Part of a small language model's weights.
Size: MLP 640 tanh GELU, vocabulary 1024, 7.83M parameters.
Each number is 200 + 30 x the weight over the matrix's rms, rounded and kept within 0 to 999. Layers, rows and columns count from 0.

# layer 8 attention query, 128x160, rms 0.223, rows 103-127, columns 120-159
219,185,225,211,220,189,166,158,162,192,147,226,185,248,165,154,190,185,216,187,202,156,222,196,199,214,226,177,189,210,241,269,193,194,275,222,199,232,218,205
211,172,198,164,207,183,202,196,200,198,196,242,221,230,197,194,194,202,212,260,180,225,178,243,140,201,162,210,222,228,235,195,199,198,184,204,182,238,175,238
191,243,220,232,174,216,201,198,237,231,187,213,209,159,234,220,153,206,193,200,207,217,189,184,202,173,163,214,168,190,163,196,223,201,160,243,148,231,160,215
253,210,169,216,180,158,187,194,181,202,165,209,250,253,244,184,145,229,218,168,257,246,209,224,236,224,131,239,216,200,205,209,175,199,202,182,175,250,196,165
219,230,208,199,200,220,193,173,244,174,185,222,216,170,207,189,163,232,231,173,214,205,249,213,184,238,245,179,133,173,215,219,241,146,180,194,234,255,182,158
213,207,217,208,183,246,153,173,174,219,128,197,170,167,246,207,170,168,181,219,190,208,198,235,247,241,227,164,174,222,174,220,174,148,179,216,178,236,207,141
188,171,158,225,168,188,178,211,249,185,239,184,228,199,217,204,147,172,182,234,195,184,219,187,129,178,176,169,202,214,164,187,188,209,213,185,176,223,202,224
198,242,171,202,162,160,172,192,174,206,237,193,202,211,228,205,179,196,210,209,165,197,196,212,196,207,189,236,131,232,196,181,224,185,202,247,182,184,202,183
197,213,228,200,222,202,180,201,173,174,198,175,184,188,195,200,216,177,215,241,181,201,152,192,221,152,200,192,191,217,215,186,181,164,178,208,165,175,195,219
228,212,191,199,221,173,222,231,170,199,206,179,198,193,210,210,181,220,209,209,198,154,176,189,194,198,157,172,151,171,164,189,191,219,198,186,261,225,176,181
250,201,200,206,162,242,179,184,189,179,206,202,204,228,212,201,194,213,245,258,200,253,201,239,158,198,211,211,184,211,251,192,189,208,277,207,178,197,185,150
206,175,164,213,181,209,230,190,178,181,223,215,199,189,189,182,178,214,183,199,186,181,117,189,186,148,212,219,207,165,190,206,205,201,171,211,240,216,146,259
162,196,264,188,230,191,167,228,233,185,228,195,185,197,178,194,206,171,190,136,153,178,236,204,192,194,229,235,156,213,178,215,186,232,221,197,207,136,185,256
213,242,162,199,192,210,183,192,223,204,217,201,176,169,230,190,231,184,189,165,183,205,196,208,194,202,247,198,184,184,204,229,245,197,179,221,182,277,212,152
162,188,190,227,261,164,256,196,255,187,216,223,170,209,171,208,202,214,212,174,221,209,204,167,177,202,197,194,258,239,190,166,183,240,243,210,231,215,253,247
205,212,213,207,214,203,174,182,168,204,223,172,174,190,244,237,212,198,193,216,174,205,211,200,229,219,190,227,182,212,216,218,235,178,244,227,166,204,239,201
185,214,237,200,185,213,196,229,239,206,242,226,232,148,231,200,216,211,193,184,170,267,191,244,212,195,202,186,198,227,222,214,161,196,146,186,171,137,213,281
237,205,166,249,179,195,187,150,148,215,157,223,244,166,246,205,235,169,197,219,234,211,180,173,231,164,191,222,176,170,231,230,242,167,171,228,172,225,179,173
217,220,226,221,226,174,172,193,172,204,182,184,200,213,208,213,200,208,211,194,193,248,221,238,232,213,257,221,186,225,212,238,223,179,234,232,213,207,164,185
240,237,203,183,168,233,183,208,246,193,194,206,254,184,219,194,200,202,221,226,203,214,188,222,166,202,204,250,188,210,237,274,228,198,201,176,217,222,182,225
190,157,210,210,207,211,175,250,206,177,234,219,166,188,188,232,227,162,223,175,212,175,235,167,187,224,201,157,159,168,210,182,138,226,233,160,231,210,156,229
195,199,225,192,173,173,192,159,188,206,178,150,180,199,239,184,172,193,173,178,172,224,182,235,164,219,219,223,185,202,201,222,195,214,213,231,208,193,142,184
262,231,182,231,221,194,198,201,214,250,121,233,169,205,188,201,188,178,231,175,225,209,182,217,163,161,152,228,211,189,183,226,188,160,179,210,149,288,180,139
229,171,193,226,148,195,124,168,210,186,185,192,173,157,223,266,221,217,175,199,178,233,212,249,185,193,188,216,195,212,229,195,187,197,151,205,172,214,207,194
250,228,191,211,225,195,172,192,209,166,207,234,170,219,212,240,193,193,225,227,177,215,184,216,228,230,167,200,191,220,217,201,172,192,216,215,209,206,216,233
# layer 8 attention key, 128x160, rms 0.2, rows 103-127, columns 120-159
204,207,213,185,193,237,166,192,146,195,182,218,180,164,202,192,212,197,170,178,248,152,224,218,213,178,173,174,144,197,238,221,210,212,209,163,248,198,216,217
213,164,189,183,185,127,197,167,164,174,213,199,235,243,208,217,195,208,202,199,209,227,162,195,196,211,141,212,179,187,185,250,228,219,228,228,168,173,221,220
158,192,245,183,150,216,227,183,193,245,195,157,216,192,236,188,215,147,276,237,205,210,226,263,213,220,208,194,233,181,163,167,203,209,194,191,185,171,221,178
219,226,190,174,164,250,187,206,232,175,204,205,225,186,234,219,187,205,195,181,220,202,212,150,210,226,209,202,213,209,189,251,212,210,205,220,176,214,228,193
202,217,189,179,261,171,207,181,246,164,205,233,194,212,182,122,209,247,224,187,220,168,220,181,201,197,194,216,186,166,227,196,215,179,220,235,222,211,231,187
230,206,246,159,204,186,216,216,180,195,140,223,193,174,166,198,239,186,189,159,236,175,171,209,216,198,154,196,219,172,243,236,173,192,240,194,195,155,222,169
212,183,160,232,194,216,187,184,174,156,264,135,252,247,178,184,171,193,185,206,229,205,169,174,184,245,171,164,219,225,192,170,160,175,203,239,220,245,206,162
223,214,190,163,248,216,192,206,175,191,198,215,219,221,219,203,232,205,177,191,200,190,198,239,215,211,240,199,176,164,225,181,193,231,229,199,199,205,214,167
188,244,236,178,217,153,194,245,174,220,255,200,143,213,204,198,214,181,233,211,172,226,227,197,171,194,146,188,205,196,188,209,176,201,153,212,196,207,202,227
202,189,223,176,223,209,262,208,206,238,209,176,219,171,254,174,260,175,178,222,172,216,189,237,163,210,207,201,177,200,175,201,208,220,204,206,201,236,199,159
208,175,164,198,193,209,180,178,242,166,197,196,187,219,183,194,222,169,232,191,212,241,262,202,195,209,245,196,235,173,213,163,176,174,226,199,205,227,189,231
203,178,231,186,172,203,213,253,180,198,238,220,169,212,145,152,192,188,193,214,210,213,215,165,121,208,169,192,179,202,182,211,163,231,263,152,210,166,188,247
196,178,222,221,175,153,243,176,188,204,193,226,233,230,163,199,245,172,246,197,230,206,209,206,186,175,225,244,197,196,206,202,208,191,195,181,257,199,140,192
243,254,228,163,188,205,186,215,208,197,169,223,144,247,194,235,189,172,179,150,211,217,218,205,159,199,241,229,204,202,208,207,162,216,217,165,199,226,190,236
190,206,222,146,217,236,219,193,223,201,231,222,217,202,228,176,181,255,194,176,182,261,181,198,188,201,181,181,140,192,195,208,234,190,181,206,194,197,177,211
205,226,225,183,218,213,167,194,186,202,218,210,185,219,182,243,191,187,153,184,171,202,221,250,234,156,217,166,201,238,162,135,206,183,225,218,197,234,219,195
211,221,171,205,158,176,225,215,214,199,236,183,211,207,187,192,204,216,223,205,237,220,171,159,227,129,219,151,187,215,180,212,180,203,191,205,181,176,177,150
191,180,227,189,216,187,179,176,182,156,194,217,205,229,185,202,102,153,159,206,171,173,200,213,182,254,202,217,204,239,197,144,199,152,188,228,184,194,177,188
166,189,197,214,214,168,188,200,200,223,200,182,201,210,256,187,214,186,193,205,220,203,185,242,157,176,239,133,197,170,238,197,206,212,203,240,197,188,211,244
194,198,202,151,230,198,170,199,161,160,169,186,151,234,158,196,207,193,200,177,140,183,223,194,228,259,182,200,181,188,179,207,202,242,202,202,164,212,188,232
169,210,191,204,147,180,186,202,229,170,205,181,164,211,207,152,179,192,231,190,225,187,242,226,182,188,202,202,248,223,213,238,214,209,183,199,229,242,162,252
228,250,236,165,199,132,171,188,233,209,177,182,190,197,170,190,117,208,199,219,165,177,266,195,222,221,211,178,237,202,198,215,192,189,211,246,157,187,170,240
181,180,240,183,192,226,239,178,214,230,180,203,179,203,228,230,171,167,193,176,188,208,195,198,200,169,168,233,195,196,173,177,208,219,132,174,175,242,196,155
163,199,177,195,201,225,170,186,203,201,168,211,178,221,125,186,212,214,196,242,241,204,179,155,215,190,218,190,213,199,178,240,202,149,262,215,140,198,249,172
193,193,229,196,218,207,230,199,213,179,212,158,172,187,198,224,209,232,167,191,204,208,144,182,184,190,197,181,177,185,178,162,198,179,196,178,205,189,232,237
# layer 8 attention value, 128x160, rms 0.219, rows 64-125, columns 120-159
238,248,226,226,223,168,256,223,224,191,231,214,219,221,204,164,189,179,173,195,218,205,240,218,215,212,228,193,244,241,221,186,170,178,167,210,221,196,247,167
174,190,186,233,187,165,198,200,232,207,244,208,160,191,173,166,206,217,205,171,200,236,234,187,253,186,207,206,164,169,232,191,162,238,143,176,237,262,161,193
204,194,189,181,222,209,195,198,210,189,207,221,226,185,163,219,195,206,179,180,190,169,205,192,212,201,176,181,184,195,197,216,233,186,206,230,205,172,225,227
215,217,271,194,271,226,226,168,243,236,162,236,190,205,153,232,172,189,143,166,166,161,212,274,214,169,154,226,156,198,215,178,183,196,187,165,223,233,215,200
168,217,213,247,147,204,154,192,231,175,177,132,194,163,215,175,205,237,186,190,294,232,244,201,208,185,266,240,212,129,204,183,202,228,242,218,253,146,214,187
140,220,224,239,223,209,185,172,165,199,181,172,156,168,207,214,221,228,235,222,260,230,214,182,237,275,197,215,173,213,189,211,220,195,234,160,189,166,234,213
238,208,185,191,219,255,226,189,194,179,185,193,175,213,187,184,199,233,221,224,213,203,213,215,176,248,202,224,224,204,185,212,210,195,236,177,230,223,209,174
162,168,218,213,210,201,165,165,190,198,211,129,217,243,187,237,178,207,254,192,209,231,244,203,208,190,210,154,189,186,213,244,154,207,177,163,175,237,231,174
198,210,239,171,181,217,239,192,170,195,186,198,207,207,219,173,233,222,237,159,195,220,207,196,207,175,186,199,228,240,208,209,193,194,242,155,211,208,200,222
192,237,187,184,224,256,178,144,161,211,205,144,218,231,247,163,210,196,223,191,151,231,188,215,200,194,178,243,235,190,215,254,191,220,192,220,209,205,208,213
215,172,209,175,221,203,159,195,206,185,158,193,165,197,200,231,179,179,175,172,142,198,198,157,205,189,160,245,126,180,236,191,209,193,215,221,138,217,226,193
213,213,235,184,224,197,187,205,194,227,162,212,213,243,159,239,190,235,209,171,182,191,239,164,163,161,200,225,110,184,206,216,186,233,165,194,160,185,194,188
155,213,183,206,198,147,173,184,206,193,202,188,184,187,179,174,218,238,209,182,230,199,166,173,186,198,208,177,201,194,218,225,224,191,190,167,212,244,198,199
182,146,184,214,193,168,200,208,194,204,183,139,165,226,229,223,204,174,241,216,192,174,194,181,202,237,163,221,196,192,214,225,216,204,227,226,196,239,237,202
132,206,221,214,205,208,187,190,176,193,200,195,207,214,219,137,272,189,226,197,196,172,201,161,209,269,207,202,183,192,171,183,261,234,255,192,185,185,269,228
176,207,154,177,185,208,208,180,163,191,198,179,222,232,189,207,233,186,212,224,205,217,198,214,182,211,182,200,234,189,213,192,192,218,214,194,228,207,210,175
179,197,233,254,230,237,180,211,197,217,186,265,162,207,243,185,153,160,186,163,233,185,201,178,183,192,221,232,221,191,198,216,245,202,250,229,204,185,185,202
220,205,154,190,240,194,284,200,214,285,134,264,236,210,215,203,163,166,225,165,186,183,217,156,228,180,133,214,145,237,150,144,222,232,195,150,216,208,200,240
213,193,238,204,231,193,210,225,224,231,185,209,202,140,198,154,171,236,222,187,173,202,188,192,217,204,144,247,171,227,193,198,186,202,150,263,185,199,200,238
222,203,214,245,204,246,195,217,211,275,206,226,180,201,211,181,164,213,184,235,198,212,169,163,251,241,197,242,193,203,227,277,207,175,185,210,146,219,213,220
175,191,211,127,195,168,201,187,196,186,214,195,198,241,229,185,146,172,196,162,207,194,201,235,250,218,218,194,197,179,220,185,171,163,191,204,240,196,207,221
213,141,155,144,160,161,192,200,225,241,170,159,240,211,131,201,212,150,184,156,232,216,185,173,233,182,212,239,140,205,208,251,219,218,161,216,209,255,177,156
211,212,178,224,211,172,210,213,187,214,258,226,215,225,162,182,184,227,182,218,188,199,143,180,192,242,179,175,181,189,203,226,235,164,227,196,141,162,212,181
180,219,242,209,182,161,213,189,181,179,239,145,203,200,235,194,196,168,179,207,210,204,219,265,207,222,163,207,196,223,216,198,204,167,194,211,219,241,213,226
211,236,255,225,244,230,198,261,209,242,143,228,176,175,212,169,181,170,190,210,189,216,213,200,163,195,223,221,230,192,174,125,193,143,229,184,170,159,209,197
226,223,221,178,197,206,150,196,90,135,173,202,201,193,154,195,230,208,198,221,187,191,176,185,190,195,139,170,223,240,201,198,255,222,188,217,177,257,218,178
226,139,177,226,194,177,183,261,227,167,229,235,201,241,172,188,219,203,202,248,159,160,223,147,184,229,165,219,169,230,228,243,207,198,146,255,211,217,167,208
208,214,229,216,217,157,174,269,187,213,170,230,226,170,222,178,179,190,257,252,204,189,204,195,207,209,169,229,207,233,197,203,136,216,199,219,233,127,200,218
166,214,216,175,175,195,155,188,156,206,183,190,165,193,167,189,152,196,164,182,134,224,220,199,218,233,179,196,196,148,195,196,204,200,221,238,157,201,179,150
167,204,178,208,164,209,166,222,245,209,199,220,193,200,206,215,186,169,190,214,257,173,160,194,169,135,252,247,215,262,202,200,225,209,170,238,181,173,192,219
206,199,183,201,207,184,166,217,214,213,176,212,258,215,242,180,171,221,171,250,217,185,164,188,220,170,215,206,224,212,185,171,223,238,189,197,203,177,189,182
210,268,226,219,218,247,275,222,240,216,183,187,149,204,208,242,205,214,236,210,220,204,219,209,152,220,229,198,240,183,216,219,208,211,216,201,158,181,182,194
208,169,195,181,163,178,221,191,182,238,199,186,222,266,182,242,187,207,169,237,157,189,206,145,158,178,150,207,195,200,196,200,188,223,179,242,180,230,218,199
232,165,175,177,165,157,212,236,173,186,168,184,274,211,156,180,167,214,246,138,159,191,177,162,229,240,200,152,222,176,203,195,201,188,181,141,187,186,197,217
191,195,172,215,244,152,190,209,234,165,222,182,179,216,183,203,183,185,184,162,197,213,220,247,212,188,254,193,190,213,213,246,210,184,212,202,229,193,220,178
194,186,252,209,196,184,218,230,237,185,180,268,279,167,224,237,138,203,169,226,230,231,178,174,238,196,246,216,167,188,225,183,228,187,218,230,200,172,205,194
263,202,180,193,257,247,214,184,195,237,214,174,144,227,209,207,208,186,214,233,210,189,220,160,219,216,187,185,341,209,183,219,240,226,210,184,215,237,149,224
209,214,158,225,227,167,257,188,239,245,247,171,163,258,183,179,152,206,149,154,157,225,196,198,183,221,196,187,250,222,192,174,211,179,152,205,183,222,260,191
164,189,205,211,179,205,182,214,193,187,194,225,268,198,208,228,201,189,178,162,202,195,171,207,241,185,189,228,176,221,194,221,232,175,211,202,203,186,212,175
213,160,187,140,225,204,161,187,258,179,223,152,216,246,197,176,220,214,167,262,221,176,202,181,205,230,196,188,197,173,237,214,212,212,188,194,241,220,176,181
181,207,205,223,185,207,193,162,152,201,230,203,179,160,151,237,182,165,199,191,238,175,222,176,243,178,151,201,240,209,201,229,194,195,142,196,234,188,184,213
192,206,161,220,254,165,203,198,215,189,240,183,209,180,211,148,170,187,175,174,216,173,160,230,152,193,151,195,194,122,204,233,164,263,151,214,177,179,212,252
220,216,233,238,186,217,244,194,220,242,167,183,211,189,243,178,221,226,200,187,247,219,206,201,147,259,188,186,181,205,204,211,177,174,182,200,215,175,275,184
186,184,200,234,172,181,195,189,180,216,214,240,222,186,198,139,234,191,193,213,209,242,163,222,202,210,173,229,231,224,153,251,199,190,205,235,177,143,225,218
162,199,212,256,218,129,177,149,189,146,219,192,219,196,178,157,209,195,247,233,168,229,183,240,177,158,224,152,217,193,247,211,221,175,227,177,232,146,228,219
161,197,218,198,200,190,210,199,202,206,188,197,208,193,216,163,244,227,242,186,214,200,195,206,187,196,204,174,211,188,136,180,183,182,235,171,247,207,197,174
235,203,208,208,206,245,186,245,221,237,157,152,211,174,232,213,169,165,193,172,139,191,161,151,241,177,164,167,190,214,192,189,203,224,192,179,126,205,202,175
179,181,104,229,227,175,174,205,166,214,203,180,215,231,233,232,213,215,218,184,219,184,190,194,176,186,211,185,199,231,188,183,162,157,174,177,217,215,196,225
221,208,254,169,195,213,202,182,195,201,121,182,199,220,190,212,192,169,198,212,229,223,205,246,199,172,173,229,166,172,197,157,193,183,154,189,253,244,190,131
214,184,135,243,159,189,168,179,203,133,262,135,221,181,189,198,206,194,189,150,201,210,221,190,190,160,216,181,187,178,211,209,202,192,185,247,183,258,194,205
231,181,184,229,163,175,221,177,220,164,236,195,215,259,205,255,205,226,192,210,205,188,227,175,238,209,221,227,227,208,185,221,256,189,215,153,227,194,235,158
195,223,201,237,265,204,216,166,179,239,202,187,185,201,165,198,209,186,249,186,226,221,180,202,242,230,210,218,206,217,166,228,202,166,234,166,203,204,234,172
237,186,198,236,228,264,229,239,217,178,195,140,207,192,228,189,203,173,182,209,184,200,223,192,198,175,223,210,136,211,195,188,157,198,208,156,201,235,266,211
186,226,128,156,245,234,211,152,187,219,211,180,192,180,209,209,245,188,274,213,184,191,214,173,167,203,276,153,204,211,198,164,221,218,193,124,202,168,179,198
193,120,219,150,264,224,140,198,230,233,242,230,195,221,257,193,184,227,218,233,212,161,209,230,234,239,253,200,156,189,175,155,117,235,238,243,183,176,191,218
217,179,209,241,193,193,221,217,228,190,211,146,201,208,168,208,201,184,210,203,232,198,266,228,184,182,211,213,206,191,169,203,182,196,195,217,201,226,168,184
208,199,183,196,202,188,185,200,157,140,189,208,198,219,212,199,275,162,278,216,186,194,245,239,206,262,218,199,213,238,191,238,224,190,216,190,206,177,176,163
167,242,210,163,191,203,204,196,160,194,156,180,202,235,194,220,185,163,185,171,219,191,235,208,218,176,170,168,194,195,223,166,167,226,181,215,164,206,229,176
229,242,188,201,187,211,152,254,227,190,212,207,203,223,187,154,219,184,247,217,215,193,170,142,169,188,251,178,264,226,185,151,214,212,237,199,185,231,216,177
184,146,201,216,219,244,161,208,127,207,230,166,192,180,169,196,202,191,147,197,229,169,226,164,205,230,115,181,213,178,187,240,182,195,199,228,195,203,180,262
173,158,156,180,241,210,194,191,219,189,237,139,175,185,221,210,159,180,178,228,125,156,165,200,196,149,194,198,255,218,215,187,172,213,197,204,186,198,227,194
190,150,132,229,226,215,189,204,151,181,197,164,207,196,194,211,145,186,231,208,174,236,162,175,225,237,224,176,226,184,239,200,193,212,236,218,188,169,196,183
# layer 8 attention output (transposed), 128x160, rms 0.175, rows 64-124, columns 120-159
198,132,187,220,168,226,181,161,180,211,174,197,196,200,202,205,196,214,207,209,231,181,173,203,176,208,182,207,200,181,236,195,222,209,208,191,195,246,189,216
236,225,214,193,225,222,240,194,235,170,166,224,193,238,232,236,187,169,174,230,199,238,211,182,198,190,255,208,241,218,199,215,209,195,220,198,155,176,234,158
213,199,187,244,209,194,171,198,209,210,217,196,200,218,234,202,158,174,215,260,262,221,216,215,176,221,175,233,224,196,196,191,180,174,167,210,198,185,213,212
227,206,204,222,206,128,233,219,164,156,220,181,229,227,199,176,264,198,162,198,186,227,168,133,164,257,234,201,220,176,181,227,239,204,221,206,178,134,220,185
216,163,175,160,247,226,184,184,161,228,203,261,215,249,187,204,198,181,204,225,156,190,182,187,194,183,172,187,200,242,209,149,242,188,184,183,163,237,187,226
246,199,198,163,177,207,188,273,211,198,199,239,184,183,214,189,186,168,208,194,164,180,220,218,223,138,202,157,247,204,213,216,174,212,195,200,232,255,230,196
221,177,267,218,168,175,222,200,181,246,193,245,202,183,213,189,190,230,188,208,222,211,179,217,217,167,193,215,194,204,183,188,213,184,171,198,172,200,220,197
209,217,211,221,189,199,205,224,216,200,162,239,192,201,232,198,213,170,194,199,208,184,198,199,188,166,231,242,173,221,168,229,228,237,204,199,204,196,186,233
192,226,192,234,201,156,200,186,215,153,200,247,188,198,183,220,164,232,179,242,201,199,268,188,209,218,257,225,216,167,203,182,206,232,189,201,197,203,210,195
166,175,209,202,143,158,189,197,265,180,195,264,174,210,148,219,180,218,213,232,241,157,189,195,162,176,236,171,146,191,145,172,218,219,227,210,204,188,213,196
196,215,239,172,227,238,195,243,180,250,254,219,201,175,212,204,221,194,217,207,176,212,188,224,214,217,199,151,237,199,160,224,228,168,208,174,218,203,191,187
171,211,183,171,194,199,226,204,176,207,206,210,193,133,214,166,181,179,185,200,205,209,200,207,208,177,238,215,221,174,219,207,206,180,221,210,216,197,215,180
238,207,236,172,210,242,199,214,162,206,179,226,186,195,210,215,203,192,177,177,173,182,195,231,223,233,181,227,173,212,179,195,193,185,181,212,218,181,171,166
222,239,212,214,243,223,203,235,188,232,187,218,203,184,171,206,226,248,189,210,160,244,141,246,218,189,181,171,223,161,236,197,183,205,199,184,206,194,135,164
207,191,264,205,192,187,199,196,218,212,194,210,193,219,161,209,142,222,198,205,195,221,251,248,205,189,188,195,232,238,232,212,183,199,229,220,230,233,168,199
220,207,190,212,195,221,216,185,257,218,218,182,180,182,230,214,202,213,185,206,175,200,152,199,202,194,181,218,187,199,199,219,197,205,201,212,188,203,191,223
233,195,169,194,199,184,179,216,179,221,182,176,202,220,189,193,228,212,205,232,212,205,206,186,157,223,171,151,187,169,215,156,192,185,173,190,195,211,190,229
175,226,160,249,170,169,189,190,219,143,255,92,248,156,233,208,223,229,170,249,226,195,188,214,190,254,261,218,261,159,253,256,165,159,170,259,187,159,194,197
188,201,220,206,206,213,204,215,142,235,218,198,178,203,184,214,188,208,183,177,178,162,199,233,169,187,201,166,165,199,194,192,193,177,244,189,206,205,175,110
172,215,198,224,177,150,178,221,228,169,194,164,194,169,223,205,233,185,225,191,188,159,193,208,140,179,189,160,165,148,157,151,214,191,230,207,240,183,196,244
199,214,190,224,228,226,169,251,166,195,206,230,184,170,202,202,243,197,218,208,175,194,151,192,160,175,184,213,198,201,173,208,248,201,185,176,167,196,213,164
175,219,186,211,255,239,175,215,206,208,225,161,192,182,259,236,201,206,166,198,191,200,142,244,203,181,142,169,216,185,137,200,179,213,189,221,201,138,204,233
203,198,229,216,196,208,165,214,230,263,147,225,193,160,226,158,207,164,210,180,239,200,210,235,212,159,167,228,184,175,195,154,179,179,175,220,256,225,186,218
184,203,182,182,179,208,202,197,218,237,207,261,273,233,183,180,194,196,228,193,186,240,182,225,210,227,217,172,232,176,211,224,200,236,199,193,161,222,199,174
234,174,208,175,175,182,227,161,186,220,240,170,183,220,189,234,234,218,186,198,179,147,173,191,225,256,187,181,159,201,211,218,178,203,211,192,189,223,232,226
165,171,225,192,187,239,198,192,249,261,266,201,221,201,216,205,134,182,221,198,191,179,229,238,230,202,186,232,200,200,209,208,192,145,207,173,190,209,168,221
196,271,235,165,214,258,229,229,178,274,201,162,215,167,220,210,165,196,214,163,225,244,174,259,218,189,195,218,171,197,215,199,196,201,265,191,207,191,198,185
200,222,262,222,210,224,193,181,183,219,181,195,193,211,194,224,181,198,180,156,200,196,192,204,208,195,216,199,205,190,215,198,190,182,224,192,193,199,208,187
191,189,169,217,244,204,217,249,184,234,218,189,228,200,178,202,213,203,247,225,197,171,170,239,198,169,191,191,222,233,168,195,174,197,201,173,233,161,191,203
218,233,219,183,225,214,211,174,142,233,187,156,209,219,191,198,196,259,197,162,192,204,217,182,221,226,175,175,159,212,210,187,170,216,179,176,228,208,220,222
180,174,209,202,216,206,221,161,174,199,198,195,208,207,173,201,170,187,192,187,179,238,226,225,186,244,218,199,180,203,213,200,217,158,208,224,184,198,192,187
255,213,184,235,176,162,171,143,191,174,208,225,219,191,195,184,205,180,207,207,203,198,209,171,252,192,212,162,150,167,177,191,175,192,216,180,238,187,245,225
183,187,212,242,230,180,181,197,212,207,204,252,211,171,198,137,214,221,248,178,231,185,203,250,241,231,218,184,206,202,217,203,204,185,224,167,222,175,132,191
191,231,247,225,242,189,206,202,213,233,156,242,127,209,234,202,190,187,188,216,178,226,172,266,188,200,216,260,196,227,244,184,149,196,188,226,177,151,172,185
198,162,246,167,199,252,221,212,182,202,190,189,193,205,202,202,246,188,206,194,241,157,213,187,175,211,180,207,217,237,188,222,242,210,178,197,189,241,209,185
191,195,183,204,209,188,193,187,121,249,241,114,190,190,189,209,200,228,167,234,148,142,245,210,132,236,220,208,285,226,173,200,171,187,169,183,214,210,173,184
190,203,199,235,156,160,209,183,237,161,181,158,215,166,209,210,172,186,209,218,245,231,205,204,202,186,223,196,135,211,211,212,150,162,168,213,186,141,241,219
190,190,234,244,149,184,184,172,225,158,185,195,214,191,232,215,210,219,219,227,262,179,177,208,169,219,206,200,176,177,227,236,206,213,189,174,201,221,211,145
236,194,186,196,226,170,144,230,184,227,196,186,179,171,222,186,168,205,184,222,223,175,190,203,167,212,203,192,189,207,165,184,143,188,134,196,203,206,188,184
230,210,200,211,194,213,218,214,162,192,181,203,166,223,196,226,197,180,207,221,193,250,176,237,226,175,168,168,237,210,203,207,207,205,199,200,192,164,169,213
213,216,218,162,195,196,189,235,248,214,158,194,171,237,219,178,188,202,205,160,223,190,216,210,186,211,219,209,167,225,203,180,208,216,240,250,144,192,194,211
207,253,237,212,215,164,153,163,184,165,206,215,226,219,167,191,189,215,188,155,213,181,247,210,181,194,229,210,192,281,149,236,247,182,234,196,215,209,207,158
228,189,201,199,182,166,183,180,196,148,192,221,202,208,174,175,214,244,191,201,187,167,177,177,197,194,179,220,184,155,222,128,204,220,220,215,191,211,167,240
142,208,199,194,186,218,223,207,231,191,238,202,217,212,192,189,171,217,226,202,203,162,244,203,174,219,230,175,153,212,218,166,191,256,236,163,229,252,213,163
221,218,208,187,187,211,191,208,278,180,170,210,167,222,205,229,199,164,186,213,240,181,253,205,180,215,240,231,209,240,154,225,206,235,206,174,177,256,227,208
244,220,172,212,213,235,226,209,222,192,159,229,149,191,183,255,193,174,163,218,195,226,193,202,236,230,210,217,231,200,242,197,206,167,202,240,160,200,196,187
140,224,220,193,204,142,163,220,200,212,202,240,158,200,197,175,221,199,199,197,232,221,206,211,192,212,213,207,202,160,207,195,172,191,195,251,234,168,205,232
221,215,284,210,218,240,210,197,194,218,151,217,200,177,164,218,218,229,170,176,132,213,174,231,225,207,193,219,197,176,216,222,229,193,206,225,214,231,195,193
223,200,145,207,233,211,211,227,144,210,235,232,225,210,190,195,210,235,211,216,183,208,168,180,215,157,172,193,245,192,222,200,232,206,228,198,184,158,203,240
155,191,199,125,226,204,224,208,222,213,185,220,235,193,211,223,213,151,199,221,214,245,196,204,222,212,180,195,219,257,209,243,211,236,202,214,191,194,213,171
213,188,184,219,217,212,191,228,200,179,155,180,232,178,220,195,253,197,195,243,225,226,176,199,190,190,164,150,232,205,249,198,195,205,180,247,235,232,186,220
229,173,229,242,157,183,238,224,244,205,169,227,217,184,223,176,170,222,173,227,215,190,189,218,178,204,186,179,225,167,206,191,169,211,181,198,191,244,209,191
188,225,187,178,182,188,201,207,178,184,233,208,243,163,179,191,256,208,184,227,216,205,176,186,190,194,191,206,297,207,205,228,224,212,199,204,180,222,169,188
180,175,257,173,151,186,220,191,236,160,205,242,173,209,160,178,212,195,189,208,212,177,212,196,232,198,200,235,206,205,219,250,188,187,209,267,177,204,256,207
219,229,175,218,209,187,229,190,156,213,208,139,174,189,161,228,235,150,192,184,178,193,191,132,196,166,177,179,234,232,165,257,256,166,181,158,215,157,186,143
229,191,171,182,190,194,224,226,169,210,192,209,224,221,231,203,241,191,175,207,215,239,132,173,218,206,196,179,232,188,238,181,218,252,187,190,169,181,183,192
204,188,220,182,206,195,229,197,215,189,166,208,196,205,189,187,144,202,153,180,179,243,212,240,218,179,201,228,231,184,206,181,147,221,206,192,214,188,239,223
205,220,201,180,176,168,201,202,153,195,234,187,184,197,231,144,169,229,216,174,206,214,193,193,175,214,221,261,161,249,205,202,195,209,208,175,196,154,181,183
204,168,240,193,226,259,245,142,184,266,214,214,193,207,206,252,212,223,165,167,184,227,200,256,212,245,172,231,144,237,229,216,195,190,199,231,193,201,200,217
176,244,245,188,193,196,214,222,233,230,202,189,242,214,202,222,189,188,213,190,154,246,200,239,178,190,215,196,185,259,195,195,219,180,194,199,151,211,166,161
225,215,204,236,189,209,191,253,161,205,189,234,184,211,158,198,273,216,250,171,228,225,216,194,208,231,211,170,190,171,214,251,219,237,215,197,195,216,201,185